Part of a small language model's weights.
Architecture: tied embeddings, normalized queries and keys, capped logits.
Each number is 200 + 20 x the weight over the matrix's rms, rounded and kept within 0 to 999. Layers, rows and columns count from 0.

# layer 7 attention output (transposed), 192x192, rms 0.424, rows 116-124, columns 0-191
209,193,187,191,186,212,219,171,226,192,190,223,230,201,204,207,236,184,227,181,241,201,169,199,217,169,188,218,232,202,192,231,230,193,210,195,206,176,198,194,230,227,196,199,214,168,227,193,204,220,226,224,187,194,193,208,155,185,188,224,223,205,215,171,193,186,208,208,170,175,202,177,191,231,198,174,199,199,185,205,165,194,190,203,194,222,193,212,209,209,210,199,202,216,201,208,201,185,172,193,184,243,246,214,227,196,194,202,200,227,193,215,196,214,193,178,190,184,215,193,237,220,218,198,180,172,200,216,188,168,220,208,183,208,190,219,186,208,202,190,158,198,232,189,207,196,180,190,176,197,218,199,194,226,185,207,208,211,202,202,197,170,197,183,180,196,209,186,200,210,208,179,190,200,199,206,207,184,199,213,221,167,215,201,254,192,222,187,199,189,194,217
207,156,192,185,179,158,210,233,208,194,175,180,226,186,208,205,208,181,169,229,190,214,222,191,173,212,187,220,255,205,191,198,164,191,214,178,205,193,224,214,193,174,205,164,234,199,198,176,182,192,173,203,194,201,189,210,191,175,191,222,151,205,204,227,223,184,213,224,204,183,218,181,188,208,195,239,211,219,160,201,175,186,214,216,186,227,210,186,224,193,211,191,220,219,233,205,212,181,216,191,195,218,202,195,181,196,183,202,215,192,208,196,236,219,191,224,221,194,202,185,183,190,160,206,219,184,226,208,194,197,206,187,207,213,205,194,188,201,170,177,233,213,192,195,220,188,184,204,218,211,185,196,190,207,203,196,243,191,184,184,187,214,222,186,234,217,213,217,189,223,180,178,224,187,160,182,180,178,190,214,215,192,199,209,213,187,220,193,220,199,199,208
189,182,179,184,188,200,220,203,180,190,208,194,201,177,186,191,194,208,210,191,184,221,207,173,217,177,235,208,198,207,207,193,225,209,222,199,210,186,212,210,196,179,182,201,194,190,237,202,197,180,178,237,170,210,185,197,192,157,209,200,196,202,210,202,210,190,193,186,171,214,217,202,207,208,208,212,206,211,180,209,194,171,218,193,215,181,221,239,218,243,229,174,228,205,164,214,176,188,180,215,210,217,193,207,228,230,206,219,173,202,187,203,210,200,220,196,224,183,196,207,193,197,190,201,173,185,194,199,203,194,236,171,192,181,225,219,236,196,168,193,191,183,211,200,184,217,211,169,220,226,183,228,172,173,203,221,158,182,187,220,219,206,162,170,214,206,201,208,157,205,202,196,201,199,201,206,192,165,222,198,179,202,198,176,198,215,216,157,219,176,209,212
189,231,179,219,221,194,211,180,213,188,205,212,204,174,172,189,174,179,215,203,198,218,152,190,180,226,192,222,213,213,202,180,216,200,204,212,200,163,218,212,221,208,204,178,174,202,218,195,186,203,165,198,178,192,209,213,194,213,228,203,223,220,219,221,250,175,168,205,199,181,197,189,230,193,194,204,203,220,211,179,183,180,240,203,212,198,198,181,190,205,211,197,179,192,236,204,197,180,227,185,215,220,190,189,202,204,199,185,210,238,178,240,206,159,161,210,190,208,225,178,201,197,213,189,201,170,229,236,199,195,185,192,210,164,204,225,172,209,210,218,244,183,204,223,196,185,182,204,186,217,190,197,212,195,184,225,232,205,209,213,208,197,205,217,187,192,195,231,185,187,178,183,214,213,234,193,236,209,175,163,168,172,190,178,188,172,177,219,207,212,235,179
228,215,204,202,202,201,167,206,176,217,199,211,190,205,210,216,209,221,199,211,208,223,205,199,197,203,205,213,192,215,198,218,173,191,199,197,193,199,181,194,213,197,211,222,185,205,219,198,207,256,223,209,190,193,219,208,169,225,230,193,189,178,213,187,206,196,196,170,183,219,232,226,184,162,191,214,184,210,181,181,170,189,194,206,219,177,223,192,197,209,188,213,193,199,217,189,214,232,222,186,202,206,208,212,211,168,162,196,194,195,203,210,195,209,215,169,204,209,209,212,205,223,206,189,197,213,200,193,191,179,202,190,196,211,225,191,213,197,141,190,175,173,192,227,232,180,161,177,218,235,179,186,197,194,186,200,194,200,190,154,188,213,214,167,179,186,200,183,210,221,221,200,200,204,213,222,175,215,203,191,176,233,210,193,240,190,208,219,201,183,237,195
210,188,221,227,214,202,181,197,187,184,212,210,179,222,220,211,231,209,202,191,213,203,205,213,180,206,189,197,179,164,184,183,199,218,215,228,164,181,175,218,196,221,199,221,186,208,213,179,188,253,174,218,201,208,186,217,213,185,185,186,191,188,207,209,261,184,212,212,221,178,215,179,236,200,199,187,224,189,198,216,201,223,204,221,199,213,209,197,159,176,214,206,231,181,203,177,205,200,208,183,219,228,175,221,211,202,226,202,201,181,188,201,224,194,186,198,192,212,214,161,215,183,210,189,188,219,205,189,222,186,190,190,174,167,190,231,199,187,181,199,194,180,230,195,212,196,186,209,199,261,196,210,190,192,217,193,225,219,170,227,171,217,220,196,231,236,182,175,223,213,178,187,215,209,222,169,177,213,216,199,234,193,200,177,206,197,196,207,196,190,204,213
181,229,242,203,181,216,191,201,195,203,196,206,237,187,209,230,214,169,210,222,199,168,234,205,214,200,213,190,199,180,192,186,173,219,204,240,171,176,217,205,214,220,205,197,198,212,200,178,180,166,228,227,184,193,183,186,198,204,177,217,204,210,202,198,202,190,169,196,166,189,183,171,195,218,199,213,171,170,216,193,180,171,204,182,212,204,203,179,200,188,227,194,210,184,209,169,190,210,220,222,192,222,238,177,228,210,211,194,186,199,205,210,190,193,225,187,207,200,208,198,207,211,172,189,190,171,236,179,206,238,194,198,165,206,241,200,212,205,191,220,229,202,198,237,173,220,193,198,194,180,194,173,169,191,214,203,205,222,207,184,215,259,211,217,205,223,188,208,199,176,196,219,205,189,184,202,246,180,211,200,166,186,213,201,197,202,180,218,209,176,219,213
174,205,212,204,159,214,211,170,221,193,204,157,184,233,181,221,189,256,178,181,179,206,214,179,206,249,228,236,183,206,172,184,174,218,205,208,202,209,211,203,196,209,224,195,211,197,217,199,202,222,157,163,210,169,208,222,207,220,209,190,166,191,236,192,196,206,172,185,191,191,162,191,192,202,199,236,187,209,201,187,196,182,205,195,197,208,203,207,184,203,214,219,190,200,192,228,188,212,182,194,198,194,187,206,207,203,187,203,200,207,199,193,210,195,216,191,166,189,215,204,201,228,202,211,212,203,208,206,178,185,249,197,220,189,174,191,198,206,193,200,218,153,178,226,205,201,213,212,227,189,196,225,199,190,191,195,225,190,201,225,187,198,186,236,210,209,212,215,248,219,216,173,180,190,210,202,171,197,205,206,184,149,188,194,213,166,206,213,193,197,189,187
205,177,192,190,165,184,152,185,180,183,215,212,186,167,217,203,204,233,218,228,203,200,198,198,205,194,200,234,224,213,206,204,213,207,197,202,212,191,196,195,187,194,187,196,200,213,227,236,197,219,198,212,205,201,156,198,191,194,142,183,209,187,214,190,219,181,197,215,229,201,200,174,195,223,216,190,210,213,212,168,213,203,211,206,182,191,212,150,224,199,218,173,199,188,187,202,189,189,193,206,187,172,162,155,182,184,210,165,204,206,218,206,184,200,184,194,199,226,210,199,223,189,209,207,200,197,219,187,232,206,179,221,198,225,210,180,197,240,172,192,228,224,181,210,209,200,190,189,195,201,167,186,197,188,214,198,208,200,212,193,199,197,195,207,188,214,224,201,185,187,204,202,191,184,179,195,210,161,192,219,227,206,195,236,238,217,229,217,213,204,182,231
# layer 7 attention value, 192x192, rms 0.0825, rows 117-124, columns 0-191
171,196,206,185,202,199,216,160,197,181,184,183,213,203,198,198,188,209,201,162,186,188,209,180,204,172,194,206,204,210,190,212,222,229,177,197,226,189,192,192,190,165,214,194,230,170,203,210,184,199,196,207,201,201,184,199,197,164,220,195,202,228,225,197,228,224,204,207,162,161,189,220,228,168,210,219,206,191,153,221,187,189,202,176,208,178,204,188,206,199,195,194,193,212,195,198,223,191,190,222,199,219,191,190,210,197,198,224,182,214,223,210,211,158,230,197,196,226,228,220,231,194,182,182,184,242,200,196,222,206,208,200,175,203,193,194,196,198,168,204,193,233,204,206,183,184,198,159,177,196,221,234,210,183,206,182,202,207,242,243,194,183,194,198,211,207,177,184,262,175,203,210,169,194,195,217,192,224,186,207,201,177,195,203,232,207,222,223,198,209,205,198
177,194,212,200,181,214,197,192,234,187,188,187,166,198,189,202,212,170,186,204,187,223,185,209,207,171,219,188,163,211,234,169,191,234,211,187,190,219,255,196,208,201,201,198,208,155,171,211,174,242,221,203,218,212,200,156,227,214,219,197,232,198,216,206,215,199,177,219,200,229,173,206,217,203,199,163,171,225,194,184,216,209,184,204,166,215,228,197,207,205,200,202,178,209,204,189,223,220,224,197,207,230,146,174,224,216,194,190,189,220,202,196,188,212,198,188,213,194,231,202,203,185,172,206,179,209,205,199,213,216,187,224,180,203,213,164,204,205,228,174,208,186,178,201,179,211,218,159,180,199,203,226,191,201,194,217,225,180,180,186,201,200,190,200,189,210,177,187,198,169,182,223,202,172,217,185,217,200,192,178,224,188,231,216,190,178,159,210,204,221,209,204
202,240,221,216,192,244,200,179,162,194,177,183,185,213,230,208,234,213,198,190,192,203,204,169,184,218,192,174,155,221,174,181,202,222,189,197,194,201,201,171,182,177,187,221,221,234,159,193,200,191,221,214,211,152,195,184,171,209,220,188,188,199,198,195,204,178,203,222,235,146,190,206,181,213,205,188,200,215,232,201,225,179,198,216,228,164,189,208,185,194,204,182,233,233,202,203,219,193,224,185,194,212,194,201,190,179,193,199,192,214,231,197,229,207,156,230,210,188,182,178,171,223,189,178,203,198,189,207,175,205,199,224,186,210,185,191,176,207,189,194,188,221,233,188,187,211,211,176,223,216,215,207,199,184,217,215,194,201,224,168,201,193,198,218,198,223,193,208,191,190,214,205,196,224,175,210,198,199,185,244,200,186,179,188,198,206,215,179,203,235,205,159
205,181,203,191,195,204,201,185,193,212,198,221,184,180,232,195,177,200,232,185,200,206,192,203,229,221,202,203,192,197,214,210,197,233,225,172,234,193,192,205,190,217,195,228,206,188,205,198,187,195,187,195,183,184,178,203,197,217,191,187,194,187,204,178,154,223,181,192,216,181,203,218,225,206,171,186,197,198,202,163,192,216,194,198,197,192,213,163,226,213,210,193,232,200,192,187,155,163,203,211,218,195,199,227,207,238,178,223,198,226,171,160,185,224,191,250,187,204,224,205,218,227,197,226,180,213,163,182,192,199,215,224,222,204,215,228,177,200,171,184,216,210,186,201,163,175,202,221,211,212,186,203,197,174,209,204,211,196,194,212,159,208,212,200,200,227,184,213,194,246,197,185,202,265,200,192,186,198,175,206,219,221,179,218,202,224,158,188,183,188,235,199
179,200,184,220,185,197,172,211,209,209,198,217,177,172,229,187,206,205,194,184,179,187,239,238,204,197,190,193,223,222,164,215,174,217,228,203,198,202,225,220,201,212,222,194,195,195,210,211,164,147,220,194,222,180,201,201,191,222,216,226,197,184,217,193,192,211,203,184,198,209,190,185,177,193,212,216,180,204,188,185,192,197,179,210,205,180,188,195,179,183,184,208,222,190,196,195,212,189,217,203,211,195,218,183,192,194,195,204,217,198,231,207,226,181,211,221,196,185,160,240,185,172,194,177,194,204,167,208,188,215,212,190,203,207,199,208,217,182,195,221,195,183,204,173,206,210,219,188,225,183,180,215,231,167,198,205,197,212,213,176,196,188,215,208,197,184,206,210,183,202,165,230,181,195,207,204,213,210,163,179,224,157,191,216,223,184,193,175,212,263,222,243
195,156,203,221,187,201,197,214,228,186,228,174,204,182,256,194,222,211,195,233,194,203,194,194,207,204,192,163,166,210,187,225,196,184,224,190,192,257,188,230,177,201,201,202,211,186,204,196,152,203,190,210,193,195,214,174,203,176,206,229,191,179,174,201,232,196,209,194,201,202,190,210,200,193,200,221,209,199,199,193,211,201,243,211,209,200,218,179,210,217,218,222,225,198,229,177,203,230,211,199,209,191,229,242,203,202,193,222,181,184,219,203,202,197,183,152,179,190,207,185,165,184,212,196,165,231,208,186,220,218,202,216,209,211,206,233,212,177,188,190,214,207,199,184,203,198,191,192,163,180,240,198,183,208,179,225,182,198,234,171,206,197,198,233,191,210,210,213,206,190,187,182,200,212,174,201,169,203,196,239,212,202,190,219,159,198,219,180,190,223,205,172
199,216,207,196,218,149,204,179,192,199,177,233,218,184,216,187,211,210,236,170,207,186,184,212,178,205,203,211,178,179,216,215,193,194,175,179,163,197,204,203,183,218,236,189,216,214,208,204,192,168,227,217,212,181,207,179,197,201,187,181,235,192,166,221,212,210,174,233,154,216,213,193,187,188,206,200,218,177,194,190,200,174,207,207,205,186,188,158,183,188,201,217,209,208,193,200,174,200,182,210,213,203,212,179,215,225,198,200,180,180,206,219,214,206,220,223,188,202,214,184,200,251,183,232,217,233,194,195,200,185,205,226,193,220,178,234,198,225,225,190,241,207,205,166,177,195,210,211,225,216,202,199,197,176,203,213,162,203,172,233,206,185,198,230,182,212,172,182,192,176,217,227,184,186,172,204,168,195,200,239,231,221,225,209,208,246,229,198,180,218,183,190
201,199,201,225,186,185,202,225,216,188,215,177,204,192,170,195,157,212,194,192,199,190,230,176,195,219,163,181,185,223,213,214,195,218,208,203,209,205,196,195,211,213,190,169,179,167,209,188,206,208,175,189,184,220,202,200,212,214,200,200,194,200,218,209,213,208,202,213,226,179,229,211,203,176,196,188,193,182,204,217,211,173,217,231,200,178,177,246,204,198,212,243,217,228,174,169,205,191,196,186,165,198,191,188,199,177,233,238,226,205,179,192,135,185,203,223,209,205,185,217,172,206,200,192,200,227,223,216,208,169,174,206,215,177,173,173,181,208,193,214,199,206,230,187,220,232,197,212,162,195,198,229,217,188,193,224,201,200,205,221,192,208,198,216,192,215,189,174,194,182,199,217,185,200,229,204,209,241,217,200,191,211,219,211,229,203,203,233,210,178,194,192